From a checkpoint of a small transformer trained on Wikipedia.
Size: MLP 256 tanh GELU, vocabulary 2048.
Training: a variant of SOAP for these matrices, 120M tokens, 3653 steps.
Each number is 500 + 25 x the weight over its row's rms, rounded and kept within 0 to 999. Layers, rows and columns count from 0. Numbers have three digits each. The size before them is the row's rms in percent of the matrix's.

# q: layer 16 attention query, 64x64, rms 0.224, rows 0-19, columns 0-63
# k: layer 16 attention key, 64x64, rms 0.219, rows 0-19, columns 0-63
q0 100:508529520458540495517499474513475510482536533513496508488499490527520500514502482549547524526509522462512550496504465472542514511483532501479545500494469485497475550495503483505561466515521499
k0 096:498519492483488459507533517475457547501499496505482504487512510504497502516472494488532506503521539448544473528474474464509506480475542510504550561510427486484497495523500522509518503496488523
q1 078:482504486480515505449539550511552516483491520520506533519474460503508510470537509524531488468513458513498483458485482539485456491540515481527517474532509473496502501510509459506486522464490474
k1 090:471498503466520497468483500528494532489522449539499528474464467511514553479501533506476531523511508534450512518548497544500474459516516509486534525490486502455498484545518493508502510505521500
q2 090:476472511482461474453502480504506515476486518461493462515456493495489500485549482485484514515484513454528477488524526527529513466488489437513482461504491491472486472492461537533486521459493511
k2 092:523487483510443462509474513501540497460502511476515473494500502471502517499549494494465494463526519508543454517493496512516479496505460485482500479504521502483505465525467539545458547498493543
q3 076:471548480524534534514536485474553474504475510494528517477475507546514515485496486533477529533510479512528481486460505534457461496508523507528541529515487498491469465511518508468490486516467493
k3 083:484501518494543493523479479490497501518497494507497489486508479516486546510454492523502568500472508504454484503519474486539504435476526470513507515557529534486489521478488521514527476517484446
q4 103:539490483483448466495511549494518536465500476513500495491502517511525470504497429512467453504525523477525515490525496453546526524483510519508544486502478476482513484482489526533505495507467512
k4 099:475487451496495440516532537484533525510469473514539529519473517469516525530529431510518488458488529519514513443483467492513517507506480536516507490503492505510508490517490526499505499517464499
q5 107:513516490494428500506540509492541524481521523473468496490521491510517492518507446461455481503461525475480476475503478492497483491522447506493521503463545477482489508494453525464511482503515475
k5 107:480562515515490493551499517481505505483491496463470523527488505519490506523519464524466487537463509545544475479519502504522433507517491523525522554503500471502522509519475505457505495489472494
q6 092:496510534474461526460485484510515527466510522485487486497507505534457485449559472520490498529497539527484473494497507495526515505521480461535495509469454501486442504526476516466487484532498503
k6 082:535519468535495512489474500474518525516476534555513512487505502498529509543549509540506502515548517512534459514500522525517460504513460495508506493506518486509530534493500510503441471459463496
q7 103:544498498457490526493501525525483521503512504471515532509471539517472496469541512523478503504491494495517501457466530502465497506492454479516517472520482476490472459488443514490484427482524492
k7 101:522528479509462517507494520500537576442498511465521544499503517495486505503505524495502480502488485489515509512523498539479501469489482508464515502541465495477495506460467516505479447523514443
q8 090:516522472525512502523503538441476513487481505494439472487510532523477493523492515496510501457481509537496482546502519514494486515465542514515489471512483484510472527482484555445484511512463525
k8 102:559476494524491464450512462521494507481505517522516532509552499546513445486524497533522500501502474506506523494493463492471490512474497494507482492546518483560497522531476495465468501510480475
q9 090:507464494503508493470535502497506517528554437480501499484489555482481456496537495485459507506532503495518473482442483493528472492464497498491500490472500498518512463495477555479526483484480533
k9 095:485469489530522494505514487524523507493530477479481518514486522468447440499557493530475503513536515492487516456484485464499488471482469533491476482512492489531506549493497543492519486508442496
q10 113:564535530467496503484484486490511507479476445515501543494472501493564497485518484493534521514522518469494521504529447473511477504509513504476476489521493466505497467452479518488537492507470530
k10 116:474521469449508512480510516538527538541505481514487521475472502481453537492506493463532511493506499501489484512460461494483497492517525512525472537484477472474519496488455517439512457484500469
q11 101:463525508491514520509477466441525463499500495477447496507508504493502466508487483537511461490466524499500468479473495566489510499522535494541478463507494519495469481475465482540503489485492544
k11 105:500479523523543488491438489506550462484517494530512521540526477476526538485491498503492515507505571465491508500498490487525483486526514465514487521506467498501478527507453476503504467541507540
q12 101:495520475472495520489485497521496480525493479431517527527524501499476467487529503503514443480497504534535481500490450507460483473487484557545480509495449514467524485526518478480505524523496499
k12 092:462497517491547566493482502506489474523545478546511523523506521467538563507476488514542507482508494489530526476533497503509512484450500522478504472504518480502520489460492511486474479479477520
q13 084:508523486488483480516523502545533487466495449459512481489512537520490505525480513523471500479496501533507513480461525477504489513504516493464492476462487481484486449500480481494453542465573500
k13 087:492504506530485454528482527528454520489476474465558512453557508484506488566479520501466487501501479525479511485526521513529497527510522516474492475507500526518506537488499532480502495499525535
q14 082:494460533532553495495514452474470511515473527529550482510493502522500532485515499492473521453503501509450484476506537491497499492523523528493462533543506546479510529509520525518524477482501525
k14 093:540486510482513488493539471548509508494516552511513450463518469502488496462482490470490499485474494494480497484521521473471486452535509491483500511508499505490526499476513422499557478478500471
q15 092:491493499526461506476533474527496523507468545511502490502538518493475491481484481489496464458449477511500497472442512502465497470481530516538481498484460488483481483543537457502491476472470525
k15 081:526451522468481494449505498498522522477503519490479492486505465517522477536483488557484506452475477451506510484528536476511438509463502498520518533505492477489524482493507470473507518533496528
q16 083:467468538529498496517516536545524512475483502502500494485478534447491436492523516528482496479489479505505561521467483499489515491513452516526499490507522551524480511505483509516515490518489445
k16 083:497482522524519523555490501498491519472515536509499475489462498471521495482531503474532524531492478498518574473479490513507509523528454479508514522542511530531455468505510474486474463515504467
q17 082:473527489517513485468505480524523517501519487495521509448474478453527478509547458483481476533503525461435517524467457531493468490534481491482514489494471466514511488510510513514485473499531475
k17 082:476523482512550446510488508501498487493515496494489494476440471448465495497512498520466513516532517474469547541485520491504485485524492504529485490499466465495552466525498511495470510476536463
q18 080:519491477500506508509509480486485521511562524501501525480511521510450477473488455504495457417505536538495533503484477464462502477508507496498511546514521481487502459518513521468519506482487478
k18 091:525542494533516514522487499478494564511531511557490530503508499531479469506491471495513515482467506516489549527518509474509519536485513511514508550514515502471552515477512513517532506488450539
q19 076:546484502467502513508544509510487505472493490465513463470480491520537439482533537533540470504513470509470524475510505463467471499476487519476483504471502547539501511513534475504490479475520509
k19 071:473513516494483469476524493510469514507512464475505518487517519534457516499474509555503459512516505515497493465477498498488487511514502528429517525471485540544509492463540481475446500509532520